Part of a small language model's weights: 6496 steps.
Each number is 128 + 32 x the weight over its row's rms, rounded and kept within 0 to 255. Layers, rows and columns count from 0. Numbers have three digits each. The size before them is the row's rms in percent of the matrix's.

# layer 4 MLP up, 768x384, rms 0.163, rows 141-212, columns 128-191
099:139085172117157074150084083125123131146131179103107080135206132167115121170168155071096188139146129207101092138143116126118125102188138126124083163153144087104133146145046124066091059136100135
097:156068105181182130071156118131052180109138136111135085126177087185194169157095135108113156123124146092116117175088123140121066103140094066182113130180115147147088152083145147088134124146119108
104:114127158172120088063151165146148115084080051073195134087108127157174138154045057156184101160080123135132159185134078156186160120103138127100095143129140119110146146106111098140139122091144109
094:097106140132175070083134098187114186175113143151128094159086135125155125144122109089124192053185031164152126152136194122112205136107157153112136109111112098060131145139171129075151133115077130
103:088087162140122138180110116132085131163107139109118117140117111130123140157162116163125132143098073185127074132156061056189136091088146168110086107153165108111126134117119170102117173156133094
093:114083160149089096107146068125103093114115163178138144133124165114143096123087121114164102162105133111124151095141126065138143053103084114120182175111160115103207129176135132127111124062096132
111:106073138103023156088160131182125114156102078171104102072131182115100133055106150120101138139129173130124138116115098146098097130127116181136202117096159102111107123097125118126128103161098140
101:137123129159109092099071138168074126113156153117067130114134157036165119129109083121113108072175097164177155081211080135114083131083083173075110125123082089072094168113104082107126125151152114
094:139163125129170129138162119076121103183129128173125163164153179070117131219145103049112131098146127185139092167079174168117123135117114095128087131119098145140129160170142126131092089115114199
106:134159118159095133150096111112107146146120126131162143132106134132162107139110127109090109111119130123132086146125115138123180107051096128116102166133093188094091129126114159110112153040193132
099:151130166186161105193112191172077185140125137159084152078081064171089122147107054170152132125111104103135113091198093129107120057138068146085123100073127106120109155167116134141091123160119096
101:071052139128162099146143142161098170072149091139175085149152078095157141109128046190111105147121123103092087103194081094086160175113148121109131195196162092144125118097129048121146127129124115
105:086080079071166107133145147104052175127130118139151211111135114077123111138096090133097129158123161153153148066120095152102116150099086150121143109115190103117134109108093205127074084078165149
100:096127135119095146133187167136118154128103119158183051076156097184135083081168131125139086165130119105067086172121163089201180159087108149105124124132147162058112132213199147124090126116126144
099:167128096132142089112122119139131128092121129168078082143138093099125122136154104065138190158144172154104162111090124111143114098169116155121081150164177141118155072091175207106159134105159095
092:109114140147092163047158103084161120101160153116093111096079080117101217136123125105192109098142069161092117104180112132142136095206138129143085103145101137184109127113125095113161126150119132
101:133069134192181138140170115114096149094184158128075162185081160140211099149094139155165175100126116124128031062101117155114097123172126141150122152130146124131182073117115147120131168144148116
099:130145094171090095140129127159132093108176156128153178211132095141129098140150255122151138076141114103118103172081144102150128131108082114153163149130142125135132160144078113091206154130077135
096:223095170139107105130171093126107117090137168143093141072133070134149144192100176148139113139159137118130143095166143144110099128093134141127085126128105133157131104065118165087174102067111141
105:137057102112158173144122084116127098182142160175117098130073119077123128107104103097140156126126196177130138133126164105167087155091088087106152104124194191098154085081142175087181180166119092
093:086165148168165136156083124136092152192095145143115077114139219134166165121082113114127163193132024068116115155131157162167163126118153116131139081131131109096133178172124109143093141228106111
102:094181103144200105125154127142133172144153172126110154061136123135104124134064113191144118154154149145111101114158130092098150139141145118110124119063064143123112144179094134116171133147150129
101:071104132077135130130133133097110095124156127143084131091092123106163061095126136175100190141151116121140181116145178146157122137103109132148183093107121150162122105098126132135121093147147145
097:070105116153088159131102122139148157106154094114161112135148130146113076113233081172139102094194138105076083116085115135097153107104060059127071151121050148123187068095150084087080138162173164
101:132178137142152119079097110104207100122135078139092126117132154147114125129139157141100094145108159103174145085159148068168121161148160120097112117105142057136130205148128146146150168159132165
100:045135156186128176166105172182169148196082144101127147123128078089118081143160174127138160117155110101148172134120124094136147135151088118086115126126133107162141130101126086113114082085103141
097:125149120091057089118156084067154163112132127122121133138108199161132144108115100046101114124169134108068199108122122178081065126140177157088150150066137121142126139170106117105183133124193127
102:122148069104169099115157171101145147064100183114171122147185168073101108136145088133133127078106131109121148118170122202135182159150134124118141101185176137165165110089165130146122119128188122
098:183178113132140147111138109082138101129193149130107166104127100128167167122144157145133178166134147177129120185129121111108114170170160082121104188193124142103078103119119128070145132138130131
101:089135170116126195162167149125079144201142143082090120132124152200142168127101127138095061149159139139159206173162099171129151146123068108122126108128173146131168139109146142202156119059163195
100:117121165133106173154176109112151145156110174107149100065184195059194117139088195189105117164029173137143156063182158103169105119187148205081174119106136123136164116098121137123103179131075134
102:119131160133115116131156121142175105155167122101151118171135085085078133164190064139151090186057095147136134105159137072164116104065077115123102080121148099123121117117133147156199108161124115
097:196116154117119116118205171084092111133104155201169106131129110167118201107155166116151151172092112128114114090088147094091135142108096172113106140086134135114064121124115131167168114130090091
099:153109095122080199117119138156144110116099107085121085070069150080095104130074103142146144154084120162184187105166119103143143099122185171211127132116162165131167133105143101100147180170149122
101:097128137141151108166141136164164149138138108128083108097152101145170158149110118104147142077069087064116143136153115131176111103079131109092175095200113133162157067129132121167183130133133150
098:094066135066120160143196152103119122108160120169116109119116138142126124128118172110113099145103138144099149140138090146137175117114135153129059103162106148069114133126161113137109094117104143
101:042171083178094129087138149108131149138167104162139132133090124118155109156090132140120150172131032153136125092137050116168081129141158136109125133099084145124090118115155118146145171122148171
105:136209110160185091149136123103170193174097136119101152118165183093107090141126125158166111152161128107083175151113134118126133136097173074136189178085129136138066205141098111143142130175118109
100:120059162122090128118129174104160131079142161119142112090110139101170163148093191093119113088119118135102162148104141174142190153140110164163111163152098139138115134154144164145127126096077052
092:121167130108142167164163115106118122085084160107122152147078149117115150119082181163114076155106133147085130178169139108143104121203133136082126097130107050140137151159143083109155158155116131
094:123120104211112123197158124085139055122122153126114097099143079105083160159219213054083093114116143158111115121134137125151145165115177133134184118125128132112146153169117151102205223149199179
105:171134173183163075149149138070060120106085138125180096123119132114127133154190090137131103174158162188144117176213123143047115155128102125133105075139095068118132152192058125135141162125123163
091:142144168123066122175123160126177118152158148124075137178109093147099126079087085104133071083141160143117107093093131114048162137109175129112066125180090101163108121146152073042210073077214110
105:075127116131114162097178173137152151147102153144152082138155123137097185160176154124128126098156126041137163083127149127164095096134079140207163121162196139077113159110114080139128052136165157
098:092073106107131118096082042099137127129139127122098160097086160083147127136127101164145118142124123192093164129119169151142141079129118198105124131068087109099189123133149136122172188125151109
103:115074115179134074104225155099122178113175139114157126156139121125079097142149148180139148136154093163131160157081096093166124105055111105115157123185073105097117104124134121115087150102185131
098:165130131141113186093116147229075105167102150085178125133120143090127125176074089147159156117129118157160172146134175100150083108110156099131149154157166174084121126130124191108084124159154149
109:137086094059166144167137128064121133114104196138101147166147141102149098087080124152090061085105125103085110147145141089111119152152144164145103104133143111176054111104146108117103129128145117
108:069122156107165116131198137099090090102119162118173085124101145126188101110154111143119059080132193143155155075123114134100082088118178102127150072093180146110086166124124106128130142180117119
099:119145121077114165189155085077134165154202157144138144123144138142108173130139080144176131103115138086132156160129106118129061149096125060155106089109072082111144140097109129134078136171141147
095:082126164104094118165113149097184129024148149172119131107146082124097149144111121094051182111082113132146115098119121149122128143096158153100087095176106079164151129164103096081142127106147131
096:107138153113149108171092093156097093189124158119214142136121123131140185182125065161150102118117116076088099115163147080173124105121143169171173098208140110088079107150091193102173193105094105
095:126169097078113165076112117161163172113128135108150102162124193112137157112095165171163179103139122209133202114128135139118135132149151160160120095143092178104176053076103085139115121128158059
109:138118172115179118120121147066112077151219070128123155112128125129112127098155138127125135125145076140144082149097120094147140157156112094141156132124123167142154197145134083148065079159144096
091:119170133137151101091148148166132146075101118177148101160105119188089168114160108162156168110149149060094152175158104103078078163149170138155069130143207068128163148081132126126186149117152109
101:183133157132112175136121199158124084142134146067157131159139137151121095122135127172115109105205103121099123180152154100079170097173141074118104146137065112150153114107123124137131162100156153
101:101140185125138168131137182137143159110139080118148119167083150114174107171095168151165068134155082116161158117133170126143123127115130105135136116155124191074119145108122163131095104163117101
090:126124154142121118075123073067160117106140094132138081071085090135142192201118179111101144127160166156159118072125145094108085128191075132204105165130129064122108132166121140108102179122182142
090:148147110087116092127093142150065098148169155144169085122128137110117093125170087127169129125148179105112123185138159080172160121116088176149114088178137114212108115164135161134113132096084180
101:234124148155094119194161106171131141147169159127077104093140125123169145199118096112136120072088116128091104123120127099143112078144079142130131141134142157009072158086134166125139118116088121
096:140117126137131106124172129159138150131124188099136101146124108088144137136126131155157137172165116067135154099188106157160131190149109120092159138131176145129132159133113149069096150151130117
105:086152174122103114146143160136149197102126156138143124106103170114150185116156094131124108173200119131135092149155158128124137116160108126075124099120145108077112163138173198129170128141123104
097:171166093175109216104166122150138131123135106092121161113136107091130135184151129114127111105141125122099176129099143139130103151110174171117129105165080155190147157148205186114070088088164159
095:124129118124076115117065109133151127111157108144098092088125077146083107096122122128153136119088175162128090114158102094143111094155110089176071094120147093166116112105155122136176150185142099
099:111151108124159119216134218134152089131161110165044153188129187175129126140113140137110122129092119102140106180156096130156188096094177096160083210111103132176141109100150092175190115142107088
090:080152131129171139161144073108110132100065128171202150135116103151115041130137132143154211114138060119112103145150094139178078075166119128079139165110136143085113166126115138150127130136153117
100:148145178106130100127147154157150111090079107093134121159186110102115139174133159122147171115146134121163106147114164089073152132090052125119148065111060132148136078111110106154098149148081156
099:121108162158133165105187179073109179130137073146103155136143114105141137158150167115115149160124113107084076118071134107126159104060125105091153132161104132113134098126156139152130060193124174
097:132099084116060189078134122103120176123166189117087115180144134119145121174101135124124114157134159056164131119126135128165124174140139105157148107089138128091162146111070115165135121128121176
105:199114093129127135111092197120108151080086162143142130103145115074124115099088095136152115151142145147126095169134185140125129149148132139139080157111089154133143117093144069085145152139135093
105:130138149067105136120152097117140139126101166096078122164157162162069182126123142087117168129144109143129148130100186097186133202205103108101099094166126140115135100060100103043127100114182093
093:146108096157144109109139117166152168141141144121120134112124117146137186140165113160160096053121137058121082104162100166138101102120139079169097131178073082148070128142107110135096041107104093
# layer 4 MLP down (transposed), 768x384, rms 0.148, rows 141-211, columns 128-191
101:142153083108123125092112113144127078117126133140136150155176091191146135122140109098191129102143102079104179117139134093135112118140180153130081136128112141156091141165144166115135156136106162
105:176146117125145123086199112143143174148135140122130164158136127183154131154125108107167149194146124183114063110167105107130120162119127054132155060092055107107103156140157161142122171145128093
095:196126178149131122164139059205126101126109099127058114116151152140106180110086142138151114167165108171102126116074076129144121126117092156091122124101130069153142151130049219122127131044176116
102:078108081136109108176181135133092154151120153164101108107130104133095132128100103060188174184145133095140147149115212190127139124105164127158115104093087099088127177147049114091111112117146175
104:151111101107128120127132119059135163099150120173175092122094127126167109103152171145089118136153120033150106153115147125127102135200157156110119044099093114130104117141147100114079114140142127
102:120175126144100158094160109137117060186159163116153239122153133080147155127116163157156117099135146245115111107123143101144153154144144111103084121112116105115171090108156091140143169161093156
098:173217176156097155100170144160148155142088093109076107120125145063131154178144158124171083086126109016132121102112154103144088141102132181090178151107093106148127135169098128138104153122103103
097:089119164143107127110151150136131171159121120145108031189136144129059145100128076120084150168196113073137089123100119174141123125101127162060126151168075140128140084164103041160141118171112128
099:092087149092153125132149101100174149147161131097150183123114143127194126159123115172059153073111116128088132148110159195196094132148134093109121053109102116126139146152179164179140102113119100
094:135136128102174134075089142144108033104178133114111101143130145182164159154100121130121141119066175126108102138142151100099106075089136099100163119135127136160097146109088158190079159160131195
098:157106076143100119187122205087121120155116167147073187104165127061134180124125056137151111108165161143116109102119118080095111138168147106116115084121160119144125125157189162139114138210070114
097:094184138138147184170173139129144083106162115135153101124136147063108083124126125155161089140120116111127105110097082138142156092144120182098176145130145133100088084135202133126109066183116125
108:162139163135119090146135085101123117158148093175127163126099129117121113119127098113165097106095071007113106100121055212161129128206178101134147170131128121177119169132114188152166130164126139
103:138151117160093123122141131170190146107108085115147101118076165052112093126149137131118091157126070074138074160140128038108156100164150161116157114128122116085139123115188126133161174139170088
101:109192127136173161149119119058130126169110102087157137131199137076128129137103128076141127137087131135081141098113115129078137146114135080161129080143112084204154150133111124096065126162136170
100:162106147109140114116118121146116168107149115131129127138151159156107126099169137130193108154124150101153132127123111143154113083122167137160164106076115132148189139132144118107132079085134059
102:166090137168163104075080171095128139138158108137087148079134110130174143142158197086136102136111144179146090099112139138163104069146148073128139157110150089093098092083117115113073158161142106
102:151105154103133165131124100122121150137127149117141133076194135181104180162123137137153113124097104132152098092207188147099175142156192125114136107059077148123125120177200161056116160157103156
095:134164111103089097131170140128083114166134111206128138138177140131124125136118106158094085138035163212152127130140088125030154060155112134101149180113159127109110090158145158174114153095218135
099:165110139139171089142164124154141145154128112117181114138070086149149085105081094111136144137154111119118155121182198128086089097157087162061194168113133175170136093126128117065148114094101087
095:074147192129112130136082083133104161077097111152154124151118090190227156123146173061098126108144138095137117177167119060136145095142101167072143140084108112143104106174134064147155146127101133
099:124158105197157107120116147091123148115094074056116158079182133162058127150107141103163087176110062101112182197111085167104159117111088108082126093131150106057129099091081147150161107116066095
099:054102146127102151134122192128178090128134101114136120132124142097086166050098165153125150149130153121128159113178109130165135134127095097099120188139141107146165153135140149091207095128094123
098:160158162135198168166145094099144132164161107115117120145122114139133097126116132169140121154194089121170099135145152120081164175158122155118120121116139142115163161138093061128186140170135138
100:222148133126136144141101146142139158081097097106130189113148185149158114148113147181172127131104179160101145065134138129141143086126149161088152124127136047170166152114090046114169152141116122
102:148132122113168148091142121182122138126118214108168104180134118077068139106125125125144192046145141026121070183121183130126132151130160174064099128115138156087111146139144139117088127123110224
099:108132150098113154145074133096105119150132107064146112149161146109189129133158134117123160150053103120160107139110111137137064126164137127135111173131141169107134188143146179103103138088095168
098:169155154097171176130130118161096165091115159138131169114174157158131118166142110104185129124106121158101166113099124106087147157155067148115115177164145122141126115063081051136160157138200113
101:132116123122140151085056180076100121119181108085079140114131165115146158142141127110102087113145130134105129075102163121120105164116144054133137138111127164125106148135211056121124098158129137
097:080165124169147106127174163104109093102076143117234152118111118093157112112130066107162152117112075129142109121130140129168078166187130121095157186086104165181154172089165077082152119140076152
102:147081147200148118141086071141026121184121150128138114105143168107167140073175126137089144081164126031160103119152125103182117145148148075072102100100153182123151094117151136175079128116125132
102:132136131141098051167048177100133131120134148018151050134208144125134142117155141136113074140107148086129163130098184128144118126106173117092112081118152141124121108076162124121092126110174092
101:160093164102166138129152120166157090139006121125091127126124133139070102123119215116121100119066091087194115192046140141101114097137069101124080148110102155090056149094162158126061150101095155
099:158121118033066100145087168101087176093134046137151096170098107141122148124118074148055160117106125154126159116135162094144132105115143153147134160113160117109167165125143119107174160088172098
097:078112124050162131108148168154107081136132168157151093154087128091162177149168111117154136165101129185159090138076094156145156110111138067174104083166059158125135106144143161078090171143068151
105:170081145116097099185170128081107097145162155150147166125131123158131100106085136114132144146117174126103150185134129119133125135139112166093120146090123152081138138128140180190157071112137093
101:114126130122136120106172107148177130089099158178161069118088128161104164153086112105175162162140145151072087114119091100133118060186145147086076112141150217139088129079055186142159145111168095
101:078154139165160137148104160170117189113125144161123152133151186136102166151095162101140135131154128125113108046165130103112189071087172092133182115126139117124139100081104024157142106166110236
102:109139071091135134125095141150123100088142164141120106094102141130107163137138111127162140149112172046119183106172109188152149135148161118112116120144147105144128143131157114136068119142121108
096:137175076126197126124070162161091164116151112109143162079156160180121157113159130087126151142106103146165177194147185148175142172133180093171147108133159123103110104188167093135126097151108170
103:148146172157139147124139123114165089153150120142170160178092076132159154109107149121165128070120162102184127119169092064128105160121143064199108118172140110099121143137149114163169093077190096
101:173079115105118127139102174066073117097076119116096154150100126150071116092132132115101131149090129138118116145205121127113137114150108133090137146068143111088101143190107177152194141081117114
097:147139148134118144123108143126152131164153082137184206118099086185163115152152129107108131097057130158107115082068099083111178098141132139135110150111182142168192137088105139089174083109095182
101:135153142118123163072165120077103172191111134075154128137100141154135153131122069137106161147170127108106126133119112085108147143123124130118133173174202129099129123118135092128066111132114110
104:157122067077113174156156101169091104190134134135165102092178086057176114156143121099125126127177115113176146129133160090227096116149123185121146137151144132074129152109162117142120110124125113
104:035149140159119036119134109133088115113156106092123134156090121103101168115090160069113099163155102152070132127131169142086163117146108140121160144121094137114136132168170164180130093179166114
097:132148118137123092135115100168072096126150188096138129146070196104153116158118078119167104155099113154117193089193161146128114147170124076158107089081125128120095158173099156159137111126088138
100:112124152129147127135140096148145096098115153146052159122108099166142131124126122122140156106123139172136148128142195153097104171181005141138140099135133159091163169165133080182130119128116120
106:104134142129140156140052151131100115082117141130163119146146130128073115142121096099075128190125169132161134090101126097174121116177127175081122157175148107121200076145100118084164136096171140
100:096160198083088147104073114157114087102109126140153134101122095181096157122170118096147153132148081134139094172108137143106100111088157087126142143147079135131119114181136061093130033138086083
104:081131128140100097196154159140155102145146173128233122142122117144178131138187128090124077151131084032159117096159138100159117158132162158139121070115116111105191128105058160110161138163142084
100:182181111157150138151175085166166121158129141125180179086094115113188170132124149113119084159116170138107144168126088120097162147181134159188078121191122121121202160129118110157169155154140119
100:148135151164172192094104173164147127103098116071176120117066173164113187020104152142172135143086151171124155101115142097224089121114220145096117194167164128078116142149074147112116082154112131
109:118115124128131119135087089107138137084154120123107128093152155158186098142140159201131075182152074137118087156133180166166160135140193103123137109131108131113115139149134096138119075110123127
098:117141123104153165090097133074110125134097130166141105161117133088137096129107136102070142094147109175177129109134122111131139121173089148071094115136073174128118139101030174117133089134108134
098:103117125125104120125147146146165073094167127157128107142178124200115117110136124094144165112124095224117168137154139164113123126079115121130054154095154108092171075077107122173129154101142159
100:207142119150097104185100161085109116120118181131213152171121128123138111131107062144115180110159124177116109131195100152041164119113145071118140134098157118114137141106100128098134103157226126
098:191107099096080140093128173081145182086150101066126108135139175134118154131049115143119110078082171110172116120160206095099160156151107148147144137155091119195133079070146152107146136135102125
099:141069109121184128144095098155100109168118089099133088110118126151098161136107127150139119128134113136160106126177161194118141168098123107157116171128133118152135142156088109079174085129190157
098:127129142126193127138161099138140075107120094173109171150161141167125210077149150130139089112125143100141124211094191095147126197111137102078151130149128088106105112114144169178146137140152183
109:139118149152071144127157103150086105124151175095189158131146139091136054148134191151138182111100126115145117131108072133181156160106101106132128084171140065088116122164113069135119081137143096
098:171116066152113177113060109209067137119114102131206104133176100130108112111196113070123119116157151070169127201123106163108120140169131108092096084152129141153083176147130110119115147115127132
103:087098149086121111135149143104167165132091078092174167136155092073118101162133110109153201112205155104177081167094119145056122113065146066127136180061128133098084077122141134098153092111108175
103:101133142109144153151089068078173126112088110104071160131112169165106081121163117093134114113141142102126097096157107138150128161154098113197100168144078083103124094142127160149181105104063065
096:093104153099117105120053140095106121152127162139097112085146138143104128172120136122078116152144154180096136057140101119019217177085095107126158129164128102153127129173077131170156144115110158
099:140117144118188131109176130080143200125097151135112128101162091117119094143115129187128164171089077119125095129140111210082073153130102081125166181080116179130092153115163127098143106155152123
102:101122165135150094090134089113149154191069052060156118151101078148143111162094187130135152162161166135161162082104195109140133110064153126072131127137165092149148128159131107143089089143106139
102:018079150186071089111135172127169143061131073117156129121127122079131108105136149168115155178101130141068129075139161120166104117115108079153121060158104136070144115145150146099156151136095161
102:119185109078117149127131185055142151084098095088114122059168108084146168064131174120117182135099182163104153122152076072135168157115092145097119171137136176089184073116123166129154155108145156
099:140118134054142114140172142124095160105132114176078176129128130119131099161134136145109138051148145119099161162142133145095113103093151186091103115160074111169140202166142108095164185100148082
103:118154130120081153162088114172178117113102146139142126209112112093108088147097094125070155166113159092192176146139120083124130114187159153113169107120099138177142135156089184176131057175108186
# layer 4 MLP gate, 768x384, rms 0.159, rows 142-212, columns 128-191
095:155126134110195138089140125145064143143118195150065122165159025115116129106134094123088138202124146137170159148158157141144121131138082048184100136114141127137120110058127131158202125150061156
098:123081101126193097134143096154100117163132124166188129093151119106137186102103168194107168103157077122112102103069105111076153127126129138158186122134126120104110141114082070170138051150144158
095:122183096139170118165119093092167126091124207112093134141216129189105109134175112121182129180117124119096125137120130163110173164156098107138118082135164110141139120106166081153183136132110191
103:158103108155150156092124113094122129128158198077156161116099124134113154122149188114130214169139128088123167114132144174118166083170124109081091179108114158134118104097131107120139048132099091
100:125119148131103080111114183136113087114148117101162170113113077160154139121188161209135132214106113126148080157154117101148095162103153162184155129112121108125140076116137114169126147141128122
102:143156119121241148120115137153150155102170146145118090187170131157117126099157129096103112163140122157126145088090176128152149177114134200165115130190114186121141144177192097111096146137178154
095:096079093098084154111132125133211120084114114147092101086129107119080052155175135205098139193176148147133161133090112142137074119131138105136103141116109134143152053119131129172106073102188162
103:119085097106123134149077159094117149176142221086140162184115111105160130065147164204147151124191155116168158114092163110064204112113132147124137118173050168109134154055153101091140180138156118
107:173105092142152222145156108105116127106146149105119081127157172127133175134191094114152167140209085116111191136147157149145077094108170086130123055170193102140146099145075162151154134144100203
095:124110185087171123188130186147141092110165131114106121074093130129162149193143072191164123114120130149131088132086181141070106121146063088149119100110092137115111164098091180078097121134074079
114:108110095166158124196136139127079127158156137155154089158070101127089149154141125159098217097145131128109079133094190108095164179107118144126165103085121085099124168110118108124167083119104155
106:134080117135131165109133081126119138112117123128055127069090148124151081168131128136137119124122082145122125098104104094075098122164146148108144149144149154087184169124157065088120146158078118
102:085195165089115152111144129175110113152130136113077197137132174148089143180106126124134160119150134158150121092137075081135113073176167149120113118136099081193167125103166154147079140179141059
100:144068110129079200155055142134127137088160089088103089086098149103113129177121165182142130123152050125079114132143123163137093114101101149173150056160111147149159151139137149166155129145082104
096:171175110095192096139114134193083090115144109199130098163127153103136089133144120144103069124148136104137139107133147143109131180077134144142153177089114067088136157141115152107107123098168107
098:111079140134115164074157154109098175138128143100080116140052137130083116089111128108145156135102129102103141109100063119157125156109059139148152132106140044094113119135095144152146148145116154
097:134096136104136106096182148138106108123116148073151089173100117079086114134126123165098159182122170134101091083099162167132135144159158125130091100105213114066162161059132119131152174076145143
091:186108164083172104145160116116149190156156134100148106076097119100123132145117146065130116135233195182101153083094139170094124134086087195132131123135133076145131102113122164156152109069116109
101:121139138058136097124103135092129180145159097150122091090120123118120138151120167100091183136225104129148175153111128166137144077073125136255128175076135134121152090129144076137115111094098138
093:108123104098126124098085051085140076077163132123241166099090088113088160088173132123084107123102167158191146177159136185137154139156182138165156123143129111098129136026145094138156143107153163
101:209141147128115116129152094135118136071139161132100090184116171133124186116114147124163168116109110097141173168088081113083120086134112122134158088185093162123159131163116132134145133144149139
105:123171124119160165111154165192132098125075127124144108097188074055038158159138140161176082097138161154067134142163105138156083088114105113134134129156182110146170126174091110098115118077087162
097:099093207081206140102123131202105116170125139124113112161113087112122104160124107185117100146179092126133092142155118134084154100165078068173102154116164112158148154132077062203107152136145091
103:173113106117125129111106106121165165161124118068104126144159154137134130169137098150187142127124110131119184118154101132126208078186160159119156093073170152069134117158071118108142121117135089
102:127132113138094161137090143110192156151078153064132108158114142068106118117128132155150161164143149081069144107121109146157095212120098135124103104149141128104113132111124114098143152083134115
097:196144144110116098147136159199122102087108149131122167117099137148133085151176183075131149109122144133164165113107137103129141096145141135071145063093137140132158133134093124153143156150128139
108:157122100100193106112144140140197169092120117158134164133144105149160156081131090101170094121088111100071142142099078121127094162101175152098147088120045152154148212134130142138110199133153090
096:142089124099129087094086178063118080147135133112164102140140068151148103158132199136111113095136152110140172152086144102134129144127135074146094120117142173107067160149100151158132084121152140
100:193086115069124130125125152088107125143181160136163145160148108131154124130125139143189139114095172122130083071181130117084108106096096175152143160150154111142121100067103148127134179180095099
102:106166109063119122199109069068066188169098138140138156106117101138124136156144110148060124110117157086140155060111107123191184132167146156118165202121127114168146165109146099121185112124130097
099:124110088095163151085077158141152114097146099066077110093141120227080091140157113214166098188120079140117128120118135128140088187133105110101190067179159156153158087098155128141163148128091108
095:061144135133147138131122155155141073106132148208075154126106127090082113136140081162110169176146164106135142117116125217133122149210178116146095130114163108141115167111119113115117132151218147
098:120144135144146147157111148122154125101154078108150138121111109140169125116115087122134133135139097142121146060157126146132106198167137092198142186171152110078147085105149114062186135075106156
092:123050041153191166158136144089130108074135124124154129135107134112139198109150073139140129060093125191150080205106111160175131082092147146108081092143113139078103118105148166107137084121101118
099:121097096139133106147102153175118174112126109135138123134122146137124153123100095143136120105140144161085111107117121128094093122148090104088165154099125129121102108061142131165174155073084130
097:108128075173203134108090097118159147159144106100203125146107106162135148151155170110119162140202091179183153112165059128159132110120105074112143161131098084110114043095175144139101106147121076
102:111138108191131125150096120147132134097100141110103085087104137130073109171128144096143089150193098112114084097164115167122158025133160136117131123129007179103165153114154163128126144128123123
103:149144188079161071143176169097107157156189110172064088126084139163081194080161145101106111129133088102148111101111090169169143089144151085065144079112186108106129113102125146151116165158103156
098:121120186074111142101147149145133150104144086144132110124058112168164103130150118140143094107148139052161164160118118121111126147166189171110175122181107106142099119119147171065143122173131127
102:124164178114182127114160100128146160212133115146130098117144130166121128087152124099126144088095121111143056117118077168106092084116121183083089108176078084081082168177116127122091139108158157
104:123126133132173135161130153136146173134122169162119178081149055150120083129143173142147152160108115166094044104093139213199122106137155151106125123176157166146176132103167092135143121136139125
088:139192186176102101128119132082124129162182087160123152141093116137073123100093208122087100112079151099126178130151132129154144084157132117117070159153117122164114165186139144140154122143169142
101:097112123072137200143152128112119185179144127132072124209173149139054147126218156116102154109156145119130141097153148142188107170126091023031102153132175153091135097117082146122109116122139112
100:130132105141121091162130121137121186138153143110160130112190144120147104100153133092145089105149118179136152119128188145162087110143129094169111123103145128198143115101101087125180143140067100
100:116104092163126115192134152121154149129152070104138117121093119095205094110136070107130125102180129071121118116076111198144152124090101113107087134067066081140097078176130103157111088102198175
106:109139130128107174174128099106123110144175138151073178143134132189157096117141112175115178103126107070157109095094090144111145135157135122178165128148133132108194146121114114093193120106173198
104:130169199149124124095128147183116137107116119136163096096113107184101190093194210099107172120114092100149129150129116140171135113114134155119150148167154131133115083157145090112093115037107078
108:173096173107088098182152177190149172160125150154147059083129166173110182155160106175128084153125133143133096114100105078142135155129194066126127091083165136145094179044114126135143099118069130
098:122128119096086056094186092130056135115160117172099143152154151095110127142153129168232123182175150135127181173144120121142131152177171141149170084117126170164156118145187151121146143064174147
092:066156092106115160110107094137131146109107164185091072152141110066147129170059099092101148148136108120111106180117113125105073172192151151077078080168168163136121159088147104062204129145144102
111:141092120161191091152143116155072114120124082136138139117170161118159178119209121180114131130155114124094105092103151124214094157098122092170170141132171104126072122124175097112115145096143120
093:149137157174064180115117147157168176100124160134112105115121170134118141163105152166172163071161160137120158079087145133119095100135127140146146100128148195089189081139095095173140147164109092
104:150110126208152166103149138171151091084108164112137100120139103136097155159122130161126153170129099097104103131102135255115148093134139098162054135087184094159194098116147082148140133143102137
092:170076087184143072109148100135122164119135121162130092175147185091095190116147148108130074105125156135116142129131040117073071183153136129112110067113148090116114137118158102187116169097101204
107:121098085093124158114160139150102176095154147149115159155107083128134172078153149164115113113120109080172077178116108150150151158198109120138122154164103044135142014130129136116113111081186138
102:117158103110158149129097175069099119195179165169158147095155055138106149118118152149131126151122151095171021122160091131070104066145143080071140101118138165083093116151144197111145139066137121
097:121159097132175091068161133133115140114116095225180162103106100146115111088132093171116156120177115091146158095119165170116147148118153132142120095110128085150131157124107126056136076082160099
090:109161116123063132116108149110205188104159157145135130123134159095088147139154152098080075159057173146122124068091188164101122127092079151165135128095120176092119120125120170118121079121168044
098:106140119119177153143110134129071151147201132099108161130110135089133112140059118155137106146095121064135112188124146134138119077155102130130129114145144130067064139133158124076083133091112163
104:094176113165117107123110093159068155092100071120147174091153147135154143115150131102119072083099153113147137143197150139070130078095173090099164160111125142188117081145163178078162169189110144
114:154147149136152167160143143077118156127139133167127108096160138107111130067155091145181078117103186179103130136124096120172096132100118106110099144149122125124137147170138098124092134136141117
092:169152159120153057166132152110139103129160085068090124152120124176169107148144152151132149104160082128076130113155130078087163126115087080107149129148114095159129098133152071117119179138146078
095:137172189151135109133123164084147159104114114125098133128116164143130145161140135170160117103140128104177123117140165136069109128044135134094139213106130141152125095092144140081147130085153162
095:173078122113117136056122112092140089171099101112156102113149163134120116085142099159120115200158111188109078158148126106071086063189074146076141103175122151102128080184122116134140154132099136
091:085172136170137141164167076121180116102105183135145135104116082158190081142135171140138145133142099096114132090136160154131100132122101092115123137154123134065193170133068126078112139132152080
096:142110137163158145153108139085127101157087101102125141171144128110128108091188127120160109134157129108145137091085084131104116094099086201178171145135142181080133151143118120149137133111107110
098:113133116089192146138116108103132160121080145099115123154107092117103041160137131190183093142122133099021102098101112076146109136061129121054114099134181142134134146180166137140061121094100127
093:151091118100143158151130171126107136078150164154125125129140154116114158099068118135081035129107120128148147126156122168170137133189111147117125111049111105116110125119126126172122115137135154
101:146177137057160142153100096160119083110158161113085132133129155102112108155133080140098132093145089114118091123175149122122142077120134169157064091158145197100185166193097096087137092084137147
101:112112126156146134207131139127147126123148104103134143092080106147176120105149146206126155155109134137131119127141134129119107124080075119161141178082151139105179181141124141144155178142143133
092:110110136185127145120112090154221121136128113123154129107189171111103163104163110148154164157150132096133141103144056214099106078073123114137108097185130113162140098123114143140125097164117171